Weights of a small GPT-style language model, trained from scratch on English Wikipedia: rotary positions, normalized queries and keys.
Each number is 128 + 32 x the weight over the matrix's rms, rounded and kept within 0 to 255. Layers, rows and columns count from 0.

# layer 3 MLP up, 1280x160, rms 0.243, rows 687-729, columns 0-79
[[115 110 154 121  94  99  86 138 102 131 101 163 151 112 149 151 185  84 140 130 127 100  79 152 147 134 134 148 159  67 195  97 150 148 130 125  77 125  80 128 143 184 139 152  86 191  90 152 182 149 137 135  75 130 170 113 125 149 170  92 127 131 137 129 177 156 115 183 128 140 112 140 114  97 123 137 114  43 155  98]
 [107 104 172  78 145  97 118 125 109  89 127 114 103 150 162  21 143 122 137 113  76 148 158 116 140 174 128 110 126 103  79 106  85  69 171 130 141 104 115 129 128  99 156 114 115 193 133  99 145 174 127 149 101 119 171  93  75 112 183 111 106 134  63 162 118 184 127 119 157  60 117 154 127 181  98 139 177 178 104  88]
 [137 111 111 119 129 133 121 111 149 111 163 101 135 150 107  94 159  61 130  82 130 194 155 167 132  98 116 120  71 119 128  98 125 142 161 143 150 115 133  87 151 142 167 109 138 180 108 137  98  87 160  83  95 157 128 100 109  96 129 128 157 107 176 123 106 132 154 182 151 134 112 161 151 163 135 104  71 102 144 124]
 [135 143 135 130 119 119 122 126 117 122 127 127 152 128 124 133 131 122 138 108 124 138 128 145 131 144 130 122 136 130 137 135 146 150 132 135 118 124 108 118 146 139 134 121 136 118 112 125 128 144 125 117 117 132 127 143 130 134 142 130 127 126 132 132 135 138 134 142 125 115 138 145 139 137 111 139 129 120 113 130]
 [117 137 102 150  90 161  98 134 147 150 132  87 115 147  84 177 206 100 160  83 144  77 134  97 170 125 150 160 143 152  90 168 121 137  93 117 129 157 129 124 112 134  77 176  89 107 101 164 142 100  66 127 138 194  95 188 125 113 119 159  61 100  97 202 152 137  79 118 120 154  78  87 119 110 124 112 163 113 157  86]
 [141 208 128 142 151  91 176 196 130 124  97  63  96  82 166 131 118 146 159 107 116 150 145 141  98  94 119 151 101  68  92 126 145 179 100 101 116  91 139 125 141 134 146 145  99 154  66 192 126  73 117 139 136 137 143 148 168 124 132 124  84 163 149 116 148 117 117 140 150  91 114 113 181 109 123 114 139  86 122 113]
 [110 141 203  89 168  88 132 129 159  90 140 136 159  91  85  78 201 108  42 197 126 102 136 211 158  61 115 151 129 146  99 161 155 145 167  77 124 144 123 182 132 101 137 153 142 187 109 115  65 160 173  56 199 140  89  96 103 149 172 100 170 138  90  96 180 133 133 154 167 159  93  75 104 126 127 141 142 142 164 204]
 [126 134 138 107 136 139 113 115 120 147  65  87 140 108 112 131 105 117 180  99 163 172 127 198 146 135 144 126 127 109 152 130 132 209 147 110  91 155 119 133 123 149 137  89  96 126 152  61 123 139 162 194 163 122  92 117 140 169 205 167 146 124 127 139 156  64 161 143 106 108 116 174 135 129 118 121 129  95 136 164]
 [122 138 149 125  90 110 114  97  88 135 130  93 147 132  89 119 169 131  79 119 117 143 138 132  98 172  96 172  98 112  68  83 133 126 120  95 137 170  86 103 168 187 171 157  91 176 165 136 153 156 164  96 136 144 138  89 106  63 144 124 164 103 116  93 127 167 148 135  99 110  98 121 135  81 151 155 132  80 169 124]
 [109 160 142 148 172 139 170 132 103 114 142 153 125 129 143  94 177 120 117 144 128 178 139 193  81 123 144  90  73 132 115 164 136 202 119 169 114  64 175 177 148 136 110 122 135 162 141 119 102 111 120 119 176 109 113 118 121 150 127 208 108 113  93 127 110 143 111 107 131  81 116 102 147 135 158 123 146 154 124  61]
 [136 103 167 124 112  98 100 197 130 139  67  99 138 109  88 120 102  95 128 151 152 112  94 137 112  55  50 131 186 172 146 147 154  85 121 155 101 178 117  70 106 148 151 168 152 122 134  86 131 164 163  30 106 116 127 109 108 135 141 137 158 167 103 124 163 153 169 160 119 166  68 131  70 109 137  83 161 120  88 153]
 [130 120 147 152 134 118 110 103 135 142 153 126 176 180 117 113 131  99  85 121  96 171 138 101 143 105 106  98  96 195  70 116 128 115 145 135 105  55 165 114 161 127 100 130 134 154 148  41  70 125  49 176  99 130 156 118 207 100 135 155  75 120 136 154 195  99 167 143 118 100 115 135 103 161  86 154 156 162 162 150]
 [ 97 136  57  96 140 170 146 165 121 212 133 106 183  93 112 117 138 127 122 150 162 174 106 123 145 129 120 147 122 197 128 140 181  82  90 200 109 137 105 144 120 179 159 119 147 149  89 161  96 138 150 124 138 174 128  87 155 122 128  71 114 104 133 151  74 118 145  57  66  82 154 167 111  75 139 153 154 128 161  64]
 [ 74 164  65 133 146 119 118 168 122 123  94  77 128 128 142  95 142 177 160 117 135 116  71 174  80  97 104 110 111 163  98 145 110 133 123 162 136  89 164  97 141 110 159  99 162 191 174 146 100 138 117 153 130 107 121  89  84  92 130 134 114 140 117 126 128 112 164 123 151 146 185  89 105 115 107 156 116  83 102 177]
 [ 79 173 124  74 139 132 156 165  88 182  87 125 139  81 127 140 149 153 187  77  53 164  63 150  97 128 114 147 157  94 168 145 120 132 118  68 142 168  94 138 120 202 149 110 112  63 121 122 126 160 127 155 134 114 155 156 116 100 157 115  78 126  72 107 126 121 118  92 100 166 103 138 138 115 155 145 103 143 113 174]
 [139 113 109 137 126 137 128 137 118 128 121 128 131 124 149 129 133 137 136 128 141 126 122 140 130 153 122 123 125 137 133 122 127 134 122 123 127 124 123 119 141 134 149 125 134 136 125 132 118 123 133 134 128 126 122 121 122 138 125 124 122 123 118 119 135 126 127 119 124 117 131 131 135 115 116 134 131 125 136 128]
 [ 95 164 168 106 151  98  58 128 202  75 137  88 140 121 103 127 100 144 101 105 159 200 114 131 106 118 149 117 105  89  94 171 147 117 184 187 198 109  62 122 148 157 135 138  91 117  84 150  91 164 130 120 128  89 139 175 129 159 146 120 144 135 162  72 104  79 136 119 166 125 160  71 166 110  90 130 110 157 142 133]
 [110 156 144 118 142  64 147 125 152  96 142 145 133 117  93 111 149 111  95  96  85 160 133 134 134 116 122 135  98 123 167 103 191 185 154 130  51  74 149  87  99 122 170 128 133 149 152 154 165 119 145 109 150  90 115 112 121 135 135 117 108 103 130 114 110 165  78  90  96 166  86 144 103 114 162 146  91 134 198 129]
 [105 159 147 122 100  91 137  87 154 127 145 109 138 156 137  85 114 135 147 117 154  53  75 149  70 124 127  87 140 132  95 119 138 114  98 150 114 160 147 114 138 130 135 165 113 202 129 108 146 134 199 103 110 142 142 145 114 159 140  73 169 178 141 146 144 111 165 137 174  97  97 126 144 124 133 129  99  93 115 179]
 [134 168 139 122 147 137 161 107 190 101 123 148 114 135  41 120 144 118 144  99 157 142 126 157 127 147 127 116 162 128  82  86 125  37 151 154 147  91 116 103 138 149 154 108 107 136 159 157 153 111 145 183 137 112 153 118 206 157 111 101 132 135 112 153 145 141  78 127 116 116 136  90 160 114  93 128 147 136 103 156]
 [122 170 129 154 143 110 150 106 200 124  78 152 151  86 137 168 158 118 132 175 131 179 153 161 113  89  96 156 119 141 188 162 123 119 138 144 148 126 130 146 126 145  98 177 140 182 131 105 149 128 138 137 111 140 153  74 112 116 179 143  78 126  94 112 202 101 126 144 134 131 153  84 134 157 149 117  92 187 167 168]
 [121 147  99  58 184 103 130 100  91 131 153 129 131 134 176 137 102  74 148 119 128  86  80 148  78 124 125 133 141 135 161 148 168 148 129 162 194 103 108 193 164 144 115 105 112  57  47 124  80 106 167  94 112  91 142  58 119  41 115 160  91 145 149  63 134 135 117 119 139 165 122  93 177 138 144 154 154  69 115 123]
 [104 151  81 159  58 125 145 127  75 161 194  79 167 109  88 139 145 143 142 128  77  99 124 144  96  67 100 115 138 157 117 132 118 173  75 125 134 129 108 143 151 129 107 102 156 113 150 119 123 100 105 138 138 129  94 106 166 108  59 126 158 155 104 101 144  98 116 151 133 113 157  88 192 127 104 133 194 158 110 130]
 [155 142 201 163 110 132 122 117 140 125 175  68 147  73  78 112 108 153 132  94 134 120 184 165  98 198 142 101  89 163  91 118 114 116 136 109  71 173  72 142 120 120 130 166 177  29 131 101 110 123 163 123  63 167 106 117 140 175 143 131 109 202 119  91 142  85 113 108 121 193 163 149 149 199 108 146 123 159 109  77]
 [131 165 118 113  59 126 153 139 164 124 170 109 151  85 132 117 132 154 187 129 173  71  88 144 152 146 183 162  88 112 113 112 120 146 132 145  92 111  85 149 129 112 137 131 149  98  99 175 101 171 147 102 110 187  84 142 119 176  94 115 105 157  88 139 144 136  86 163 110  62 128 107 181 144 123 134 110 144 121 109]
 [210 172 162 119 159  83 232  93 105 136 189  99 169 112 135 120 157  75 138  77  78 141 150 121 148 103 134 153 143  90 156 112 109 182 113  97 106 161 139 150 102 172 138  74  81 136 154 147 104  98 171 133 109 127 167 114  83  66 150 122 149 100 195 189 140 221 140 122  49  91 131 142 129 150  87 144 112 107 192 166]
 [107 191 128 175 147  74 131 116 127 138 113 138  61 133 101 149 128 103 198 161 129 125 104 138  96 136 173 115  78  75 116 113 117 128 112 168  83 193 110  81 136 150  64  92 179 154 158 167  68  83 129 134 117 172  82 109  97 137 181 147 164  57 150 143 202  93 113 116 101 129 134  93 191 126  81 150 139 138  76 148]
 [ 96 114 123 131 128 159  85  70 120 104 216  79  66  96  75 171 163 120 142 118 122 129 108 122 161 114 123 106 149 134 123 130 139 156 137 149 104 147  90 135 109 152 115 103 129 132 132 194 162 148 140 128  94 121  85 101 133 160 187  75 123  60  72 129 118 165 102 130 138 163  84  79 117  69 207 163  96 151 123 112]
 [135 129 123 146 149  67 111 178  74 144 162 124 171 123 136 101 119  87 147 166 146 139 152 112 164 131 102 112  85  94 156 128 109 136 120 142 146 125 157  87 194 132 107  98 100 195  93 214 136  91 145  93 111 114 113 115 104 195  75 154 121 192 170 150 193 108 174 142 134 107 183 150 134  78 119 135 128  33 110  84]
 [114 191  71 140 171 106  79 170 109 141 170  91 138 124 174 145 110 151  95 164 126 129 154 150 162 159 136 151 165 155  90  77 170  99 107 186 198 146 200 143 104 216 152  68 126 174 116 165  87 117 179  94 103 148 125 182  78  57 127  58 112 187 171 116  99 143  97 162 166 148 179 141 144 145 152 129  95 117 225 121]
 [144 111 151 158 167 130 118 176 216 145 127 100 190 164 128 112 141  55 164 123 139 186 126 126 161 139 164 103 202 126  81 154  78  55 118 144  68 119 139 112 117  71 121 156 157  83 115 111  90 158 160  22  86 141  90 143 134 140 127 144  91 134  88 131  91 167 144 177 172 181  83 120 174 139 108 190 112 215  75 163]
 [141 121 141 184  83  92 101 155 173 109 150 153 138 141 176 127 182 124 176 113 187 162 112  95 180 145 100 150 137  90  97 117 120  87 109 118 102  83  97 105 150 160  89 157 193  74 163 153 189 170 167  76 138 153 126 122  91 110 126 164 164 114 119 147 157  98  54 170 134 155 142 136 136 106 138 142 158 104  82 171]
 [ 81 106 139  93 120 138 159 106 136 190 137  91 151  71 155 113 144  66 132 115 150 163 152 149 121 100 122 132 103 107 114  85 162 179 132 176 136 163 120  98 164 150 108 175 127 149 161  54  71 186 168 147 117 133  97 141 135  98 156  81 131  98 141 154  74 110 135 172 125 127  76 131 115 112 106 156  88 140  93 162]
 [119 212  69 100 121 153 169 152 113  77 103  96 167 138 112 106 132 133 160 159 140  63 142 143 107 125  67 100 125 180 140 157 162 145  92 149 137 130 119 116 148  61 131  79 119 126 133 135 150 148 152  93 125 127 170 104 154 123 141  76 156 139 102 131 110  76 170 184 103 150 117 155 103  80  44 166 145  35  94 104]
 [170 184  77  70 124  94 146  81 157  62  51  48 126 128  72 122 160  59 136 129 179 120 129 140 125  91 141 132 112 141 179 131  51 132  79  79 189 112 144 144 192 114 138  84 127  99  91 118 145 109 144 125  98 121 187 102 149 105 143 128 160 152  61 110  78 136 141 149 143 179 157 156 125 197  78 161 156  88 123 100]
 [ 79 118 119 149 106  98 123 132 128 141 116  63 124  96 134 149 162 154 122 101 159 155 190  88 118 120 126 211 146 120  95  84 169 175 149 110  63 137 104 144 117  87 113 105 168 194 154 185  90 153  81 102 113  93  46 168 119 115  74 140  74  73  60 113  77 127  50 163 142 141 170 141  92 135 110 124  96 160 114 140]
 [126 189 109  95  90 115 142 106  96  77 169 192 108 156 125 178 154 100 157 114 128 109 137 162 101 151 117 141  83 126 145 113 125 127 129 156 123 138 162 145 157 102 160 127 180 119 162 195  98 106 129 149 121 115 178 162  96 117 208  44 140 123 105 118 128 141 117 145 152 203 102 104 161  86 102 110 122 129  99 159]
 [156 144  93 131  88 138 192 161  81 175 123 175 203 209 110 148 165 145 118 170  89 152 161 210  44 125  52 143 132 179 125 150 146  92 116 164 121 138 105  42  87 110 154 118 149 151 103 127  96 173 121 108 122 124 168 124 119  96  75 116 119 169 141 124 141 172 139 124 106 159  88 174 100 122 148 158 139 151  79 144]
 [110 106 168  93  91 170 183 145 168 158 189  91 108 110 162 130 148  85 109 163  94  84 140 133  85 107  89 110 110 116  98 135 143  80  85 133 113 100 111 143 163 147 150 116 186 160 168 164  68 113  58 153 105 152 191 124 147 185  90 118 140  97 172 127  97 151  93 152 115 138 138  99  90 130 147 182 141 146  76 165]
 [ 70 116 126 158  40 109 145 148 109  86 123 117 126  85 109 127 168 135 183  76 131 132 183 144 113  95 106 134 177 108 139 151 161  97 165 137 180  99 143 180 121  90 153  90 136 127  93 133 109 195 125 172  80 138  87  73 134 193 111  81 128 135 128 163 148  39 124 124 129 204 152  80 177 140 100 120  72 182  96 133]
 [104 214 126 147 108 106 132 119 152 183 187 126  96  81 107 128 176 108 150 127 107 162 122 150 115  82  93 135 150 153  84 166 143 149 127 113 113 112 130 165 159 207 170 123 131 157 125 136  85  96 119 105 119  55 135  91  91 106 133 122 109 168 165 159 164 130 166  62  91 157 119 103 161  83 179  88 150  86  89 187]
 [138 126 119 122 144 127 124 121 129 132 128 138 129 125 134 127 121 138 122 118 128 128 133 123 124 134 119 122 125 126 132 127 120 125 131 133 121 144 129 123 137 138 137 126 119 134 115 133 120 132 115 136 103 130 124 132 130 125 133 127 119 129 129 126 133 141 132 139 136 130 123 128 127 125 123 125 132 125 125 126]
 [ 56 146 184  77  93 137 149 156 116 113 208  97 167 137  51 128 114 119 156 155  97 188 172 157 173  85  54  83 190 145 123 167 125 107 153  93 152 113 194 102 145  79 123 122 235  49 117 129 111 141 150 121  85  94 133  96 151 154 111 161 187 142 133 195 122 146  82 174 126 187 125 116 152 102  79 170  80 150 128 121]]
# layer 3 MLP down (transposed), 1280x160, rms 0.245, rows 687-728, columns 0-79
[[117 114 102 126 163 103 104  89 160 146 139  93  73 160 166  97 167 157 164  71 148 145 151 110 148 102 175  20 176 121 165 181 136 138 158  91 147 109 153 117  96 119  87  78 179 135 114 127 108 113  81  89 201 149 126 152 114 140 105 161 124 135 120 129 125  73 142 128  95 164 130 148 134 185 113 119 222 132 120 131]
 [168  80 122 145 137  52 141 160 141 117  79 197  86 107 101  93 101 111 113  87  99 100 109  87 125  95 128 150 160 103 197  90  98 137 159 135 131 145 168 180  90 148 113 117 147 137 113 195 126  95 163 145 105  97  88  97 140 126 112 145  93 102 151 107  79 137  89 166 105 182  94 142 158 104 191  62 162 193 189 204]
 [171 116 140 147 132 140 142  94 154 175 141 177 121 102 147 185 104 128 112 160  82  78 145 125 135 127  99 111 107 116 167  80 156 178 127 150 121 137 177 157 126  82 148 121 141 151 142 101 128 141  86 104 145 135 128 114 165 114 122 171  71 123 174 174  68 131 101 154 127  99 111 114 124 139 116 121 145 151 135  61]
 [123 122 132 132 125 125 134 130 134 142 129 141 138 126 110 137 123 134 134 129 133 122 125 123 153 144 108 133 122 119 122 137 127 130 127 142 107 107 123 144 129 133 127 140 131 149 113 102 117 133 127 137 120 141 136 121 121 122 108 119 122 128 144 135 117 130 134 139 153 132 141 118 121 122 122 110 113 131 128 115]
 [142  81 117 150 125 124  81 141 144  60 176 150  73 152 116  79 150 120 160 163 115 138 126 124  69 135 127 168  71 105 149 104 125 113 156  89  82 154 139 152 120 146  94 102 152  76 122 175 154 130 146 115 135 114 153 136 124 128 130 142 179  79 143  79 115 129 160 122 138 151 146 126 174 129 124 199 100 103 123 118]
 [ 54  49 129 192 145 151 108 151  90 118 110 158 163 143 166 127 149 135 131  55 110 131  96 131 182 191  94 103 144 150 105 175  86 146 114 193 140 153 168 100  99 166 126 173 149 166 111 137 120 198  82 127 172  92 110 116 106 187 155 188 131 159 152 108  80 120 137 168 148 160 120 115 110 107 145 116  95 104 156 130]
 [131  86 120 163 108 108  59  56 142 124  97 130 162 173 176 110 134  94 148  81 144 123 129  88 146  62  96  74 107 145 122 100  83  56 132 167 183 132 127 193  90 135 194 144 105 104 137 171 121 112 164 165 146  78 145 161 129 150 154 177 157 148  96 147  94  85 122 136 140 114 131 116  98 144 165 142  95  99 121 141]
 [186 120 116 201 146 145 133  77  97 114 140 163 174 136 116  85 115 127 142 206  81 155 129 140 107  98  66  83 163 113 122  60 125 132 155 143 134 172 113 142  88  90  90 141 156 120 129 172  89 157 134 101 213 151 146 123 132  71 195 107  92 101 131 101 120 181 157 112  90 109 169 127 112 183 135 158 183 154 136 164]
 [106 157 146 138  89 139  96 117  97  94  71  70 130 129  79 159 126 100  91 110 132 204 178 123  70 119 172 126 125 157 161 107 158 180 115 142 177  74  99  86 128 116 134 110 128 160 160  65 115 150 101  89 132 156  82 110 136 119  78 122 164  51 123 145 125 142 133 150 123 137 168 141 121 137 118 168 137  88  80 101]
 [163 121 113 156 173 208 162 197 112 167 109  92 118 101  97  62 115 145 119 119  94  63 114 124 131 138 154 109  78 121 132 125 128 155 112 123 133 134 180 149 145 151 179 122  92 150 150 161  68 101 129 149 140  66 151 107 139  60 119 161 147 205 148 176 155 155  47 127 152  72 103 117 163  88 136  88 102 106 161  47]
 [118 130 238 165  79 159 102 130 121  52 167 126 110 119 116  96  92 146 116 166 146 122 150 146 129 100 132 117 155 148 119 125  82 112 107 119  96 143 138 147 184 127  67 187  96  55 193 136 114 171 118 126 127 142 139 140 127 100 111 127 117 102 110 119  99 138 189 116 134 192 112 169 137 147 187 169 124 147 135  96]
 [177 105 127 148 139 165 180 112 107  74 132 112 112 216  88 167 131 100  80  71 157  62 108 110 123 102 142 171 111 191 161 153 147 109 113  91 123 116 126 181 110  98  78 111 158 118 160 140 103 121 124 117 192  89  84 138  78 100 163 117 172  80 132 135  80 168  95 155 176 160  23 174 142 144 143 117 101 148 138 109]
 [ 82 127  93 117 124 187 226  74 133 125 104 122 119  99  56  88  79 132 129 143 163 133  86 146 136  73 126 122  94 130 165 100 126 101 128 169 163 127  82 150  82 106 192 122  95 153 125 113 128 106 158 138 172  92 104  76  84 151  69 149 116  82 117 117 143 148 114 132 122 115 116 120 125 137 159 109 132 105 136 101]
 [201 138 127 172  64 147 131 111  58 123 115 145 170 120  89 131 130 144 143  79 119  99 145  72 165 194  49  95 150  90  80  81 150 166 118 116 165  85 166 169 151 182  78 170  82 139 115 126 186 149 120 141 101 141 124 171 120 153  86 119 163 133 130 113 122 167 161 162 138 148 126 119 106 123 104 165 109 107 111 138]
 [115 192 183 150  80 127 133  95  83 127 131 167 126  61 147 147  92 108 143 162 179 152 143 134 134 120  47 102 116 149 141 146 178 140 135  85 144 155 147 136 143 124  96 211 143  76  78 130  87 135  91  90 165 121 116  87 217 124 117 126 133 115 164 158  97  98 111 194 122 131 137 147 105 156 117 111 112 188  88  99]
 [132 126 117 116 129 130 134 133 118 119 145 128 131 122 114 120 138 121 121 134 136 122 118 129 127 129 137 129 142 123 129 124 115 120 143 135 129 124 126 126 104 138 106 135 144 137 116 130 125 146 124 124 137 124 135 141 109 116 137 130 146 128 142 119 119 127 126 124 136 125 124 130 120 127 142 125 107 120 123 141]
 [147 171 147  81  94 128 119  72 123  79 119  46  89 130 126 154 146 108 112 133 116 126 169 117  92  96 118 133  95 165  88 148 210 140 133 120 112 147 191 137 165  79 149 110 128 131 162 159 139  93  86 147 146 166  73 252  98 128 105 167  94  94 167 168 131 120  72 181 127 133 149 152 156 130 143 166 143 112 155  80]
 [125  97 107 123 114 145 119 115 146  46 177  95 101 134  79 122 114 180 107 145 109  91 119  92 109 141 163 166 180 112 122 199 189  79 173 159  95  75 129 189 109 142 120 104 108 141 144 115 133 143 137 147  88 137  98 169 149 153 108 168 138 126  89 120 133 107 178 136  77 188 118  95 114 127 147 154 170 135  92 160]
 [ 89  71 107 160 122 113  96 108 188  93 135 160 109 134  77 162 129 128 175 121  49 109 177 112  89 149  65 113 133  89 136 127 165 123 125 112 152 124 129 139 164 126 166 101 158  76  93 155 164 129 115  96 124  73 109 120 137 167 141 177 121  82 125 123 100 191 103 143  78 165 154 147 117 156 117 167 194 117 127 140]
 [118  93 128 130  44 138 104 157 140  71  91 159 164 133  89 105 117  75  93 129 105 133 144 127 122 134 125 136 123 133 145 117 122 145 106  53 146 125 147 153 162 166  64 201 151 144 166 103 217 149 169 144 123  77 157 209 122 124 147 133 123 105 120 176  95  38 166 155 109 118 134 175 138 108 148 137 103 167 173  98]
 [120 103 131 157  99 198  96 106 187 193 133 129 139 196 172 180  90 112 124 178 131 153  93 111 122 147 113 175 160 158 103  85 170  90 109 123 110 176  87 159 173 113 124 133 161 162 140 190  97 100 128 103  85 234 149 139 118 156  71 164 102 133 151  91 151 142 130 159 129 139  94 159 111 101  90 124 166 169 133 157]
 [ 99 114 169 107 140 114 132 125 141 132 170 133 126 175 217 131 134 121 133 149 120 138 128 172 128 143 154 112 159 136 175 139 146 151 137  96 134 121 119  96 143 113 106 119 120  96 123 100  89 142 177 145 161 120 120  97 162  87  92 188 134 106  69 121  61 152  80 112 109 119 108 154 138 143 131  96 100 153 123  80]
 [119  86 124 118 171 126 133  99 127 153 101 138 167 140 113 139 101 154  79 115 137 124 131 163 146 151 154 116 115 115 160 115 103 137  95 105 179 125 169 153 126  79 139 181 104 107  88  90 144  76 164 135 117 156 165 150 120 152 100 107 117  98 189  95 191 109 137 130 155  97 195 195 111 159 114  86 146 158 164 141]
 [ 94 135 128 178 185 144 153 179  58 124 125 122 113  45 156 137 101 151  85 216 101 155 157  87 115 180  96 203 155 129 113 184 130  99  88  84 174  92 148 126 123  98 169 165 181 100 158 117 119 106  42 156  76  99 123 105 147 168 125 206 136 111  95 128  95 135 106 146  61 140 162 201 131 133  55 120  62 132 160 113]
 [141 145 109 177 115 173 118 202 145 186 120 159 137 101 118 126 143 126  90 176 112 126 162 165 135  85 171 109 112 116 101 163 146 131 139 136 143 142 106  82 113 107  48 121  71 123 111 113 112 128 120 178 188 108 124 119  97 200 104 141 140 133 104 117 150 113  86 135 119 100 124 116 114 147 146 105 116 115 144  97]
 [ 93  65 120 157 110 161 128 148 116  98 135 158 107 175 158 122 143 140 140 105 150 135  94 147  91 127 142 157 149 145 130 124 111 109 106 113  52 104 117 166 125 131  89 103  90 128 106 118 116 122  85 118 190 127 114 127 126 117 155 164 139 149 128 147 136 113 147 130 113 113 129  86 144 162 137 143  51 132 151 133]
 [ 91 161  99 177 168 112 179 112 125 170 124 187 143 147 134 106  49  94 123 135 122 105 156 155 105 147 126 131  80 146 146 113 134 129 120 104 137 112 139 142 131 112  72 102 111 168 143 165 193 145 149 132 125 130 108  68 165 133  99 116 101  92 152 142 187 119 159 125 167 109 153 112  82  85 126 153 111 228  93 179]
 [182 104 102  97 138 122 133 124 126 108 126 136 132 121 142 106 114 167 154  86 100 106 132 130 173 112 160 145  72 150 121 192 106 115 138 156 127 103 140 121  72 159  94 113 155 106 134 126  98 132  70 144  87  94 128  97 148 112 124 116 146 127 129 136 189 105 131 131 153 172 155 144 180 119 139 121 104 143 111 128]
 [128 153 165 172 137 139 141 176 157  95 136  93 103 148 137 136 108 121 124 148 151  77  86 149 126 178 120 148 124 140 127 142 133 134 153 117 143 143 122 143  99 154  97 163 129 133 122 125 152 120 100 170 142 140  81 139 126 137 158  54 123 180 107 180  98 159 135 120 139 168 121 142 146 184 104 140  94 173 136 158]
 [132 168 149 124 180 151 134 111 103 117 151 105  85  40 122  72 141 146 144 137  54 139 116 128 195  68 118 182 139 148  87  92 117 111 184 117  90  85  81 118 141 133 134 148 128  94 145 189 102  89 127 125  74 109 149 192 152 124 177 157 122 152  81 119 186  74 105 170 122 140 123 163 146 160 122 109 157 149  95 178]
 [111 151 135 139 199 113 110 169 134 145  86 136 172 150  80  72  80 104 152  59 215  28 189 130 164 152 107 147 125  62 122 117 175  87 128  66 138  66 104 153  62 132 176 171 131  88 149 163 113 110 192  91  54 106  67  81  93 184 185 130 106 136  91 141  92 139 156 163 138 103 139 153 164  82  93 101 163 131 157 159]
 [106 152 160 168  90  90 148 134 112  88 135 145  56 126 121 131 108 105 126  76 177 139 118 143 119 152  94  93 108 144 255 154 123 105 103  69 155 138 133  99  81  75 129 103 126 154 122 104 153 149 110 102 184 165 119 124 145 143 132 114 139 167 125 118 118 109 173  86 182 122  59 159  98 152 153 125 141 180 100 128]
 [ 97  95 181  86 137 137 124 120 119 118 157  54 101 121 207 174 110 127 129  79 140 152 101  88 156 153  93 146 132 117 181 105 147 159 119 121 125  95 127 126 142  94 104 116 108 116  85  79 145 156  94 154 137 195 123 142 137  92 149 151 161 144 142 154  85 164 155 174 138 204 113 145 242 189 114  90 128 120 178 128]
 [151 167  89 164 141 153  74 129  82 112  63 139 115 107 134 150 157 130  87 124 122 122  92  95  47 163  93 152 101  83  76  85  93 188 154 125  95  65 114 141 168  98 170  81 118 126 135  74 100 110 170 107 181 147 130 123 156 151 173 109 137  96 124 150 100 119 108 143 128 100 178 109 147 198  64 145 164 183 160  94]
 [102 118 123 131  99 170 105 119 117 135 145 169 140 126  87  60 173 112 135 102 125  88 172 142  88 108 137 166 122 114 185 169 141 121  93 107 116 105 125 139 122  92 147 154 155 150 131 173 234  66 134 139 206 161 108 157 216  67 136 105 183 120 136 167 125 105  81 116 144  76 130 175 127 154  98 114 111 130  88  45]
 [104 141 150 102 148 130 115 103 145  60 121 130 152 134  99 136 106 155 137 150 121  90 112  84  92 152 137  77 125  88 118 147 181 101 104 129 144 126 208 115 142 143 135 112 143 152 164 102 117  51 148 123 129 113 138 164 174  53 175 148 122 122 171 137  86  67 172  85 109 149 128  79 103 104 146 149 211  99 131 171]
 [137 151  49 122 129  90 150 146 155 204 102 164  84  92 132  84 182 141 105 172  76 126 120 122 161  77 116 122 105 119 116 139 122  96 111  70 130 131 113  95 160 119  85 169 116 136  79 106 148 116 154 169  76 119 124 183 118 144  63 103  85 163 131 158 108 128 170  97 112  79 117 168 135  68 132 127  69 119 125 157]
 [108 139 156 150  55 118 119 125 115 170 106 129 177 153  65 139 103 143 183 191 112 172 173  63 143  65 142 155  75 183 161 102 132 163 124  52 159 172 159 128 192  83 139 110 126 113 154 130 130 138 151 126 174 163  75  70 100 191 122 205 130 165 149 159 156 159  44 112 157 111  75 113  91 139 131 122 181 152 125 143]
 [129  76 140 118 136  95 147 123 198 109  90 116 120 143 146  95  59 132 129 196 141  91 127  88  94 136  91  92 135 143 100 120 183 142  93 139 131 165 121 148 125 160 138 184  81 133 153 123 134 101 124 166 117  99  88 149 116  81 128 164 148  99 135 141 188 101 163 130 112 139 184 149 190 143 100 104 136 189 141 151]
 [110 103 106 165 113  71 146 103 143 162 116  53 173 148 148  93 106  83  78  99 162 134 157 104 102  55 128  97 141 132 106  39 145 196 142 155 128  94  99  84 177 162 165 154  68  72 132 149 117 143 167 108 150 125 129  88 102  93 119  57 136 148 151 100 141 157 105  54 113 129 192 149 182 105  96 161 134  86 117 159]
 [137 115 108 128 164 116  94 189  95  81 133 169 117 147  89 208 145 127 125 101  95 143 119 112 110 136 123 136 124  96  95  81 129  88 172 155 142 169 163 100 103 153  62 158 178 150 185 121 135 110 144 149 174  97 117 169 148 159 107 148 123 134 187 136 142 120 144 130  91  79 119 139  86 128 119 143 116  91 120 134]
 [119 130 128 129 132 138 128 118 126 145 113 147 133 137 120 115 130 115 133 122 126 122 129 127 128 132 152 128 120 123 127 111 132 130 129 147 118 120 126 121 118 138 126 142 121 118 120 122 138 131 134 129 138 128 133 134 120 136 124 135 127 118 120 122 130 127 124 129 129 122 128 109 134 122 126 147 136 133 117 132]]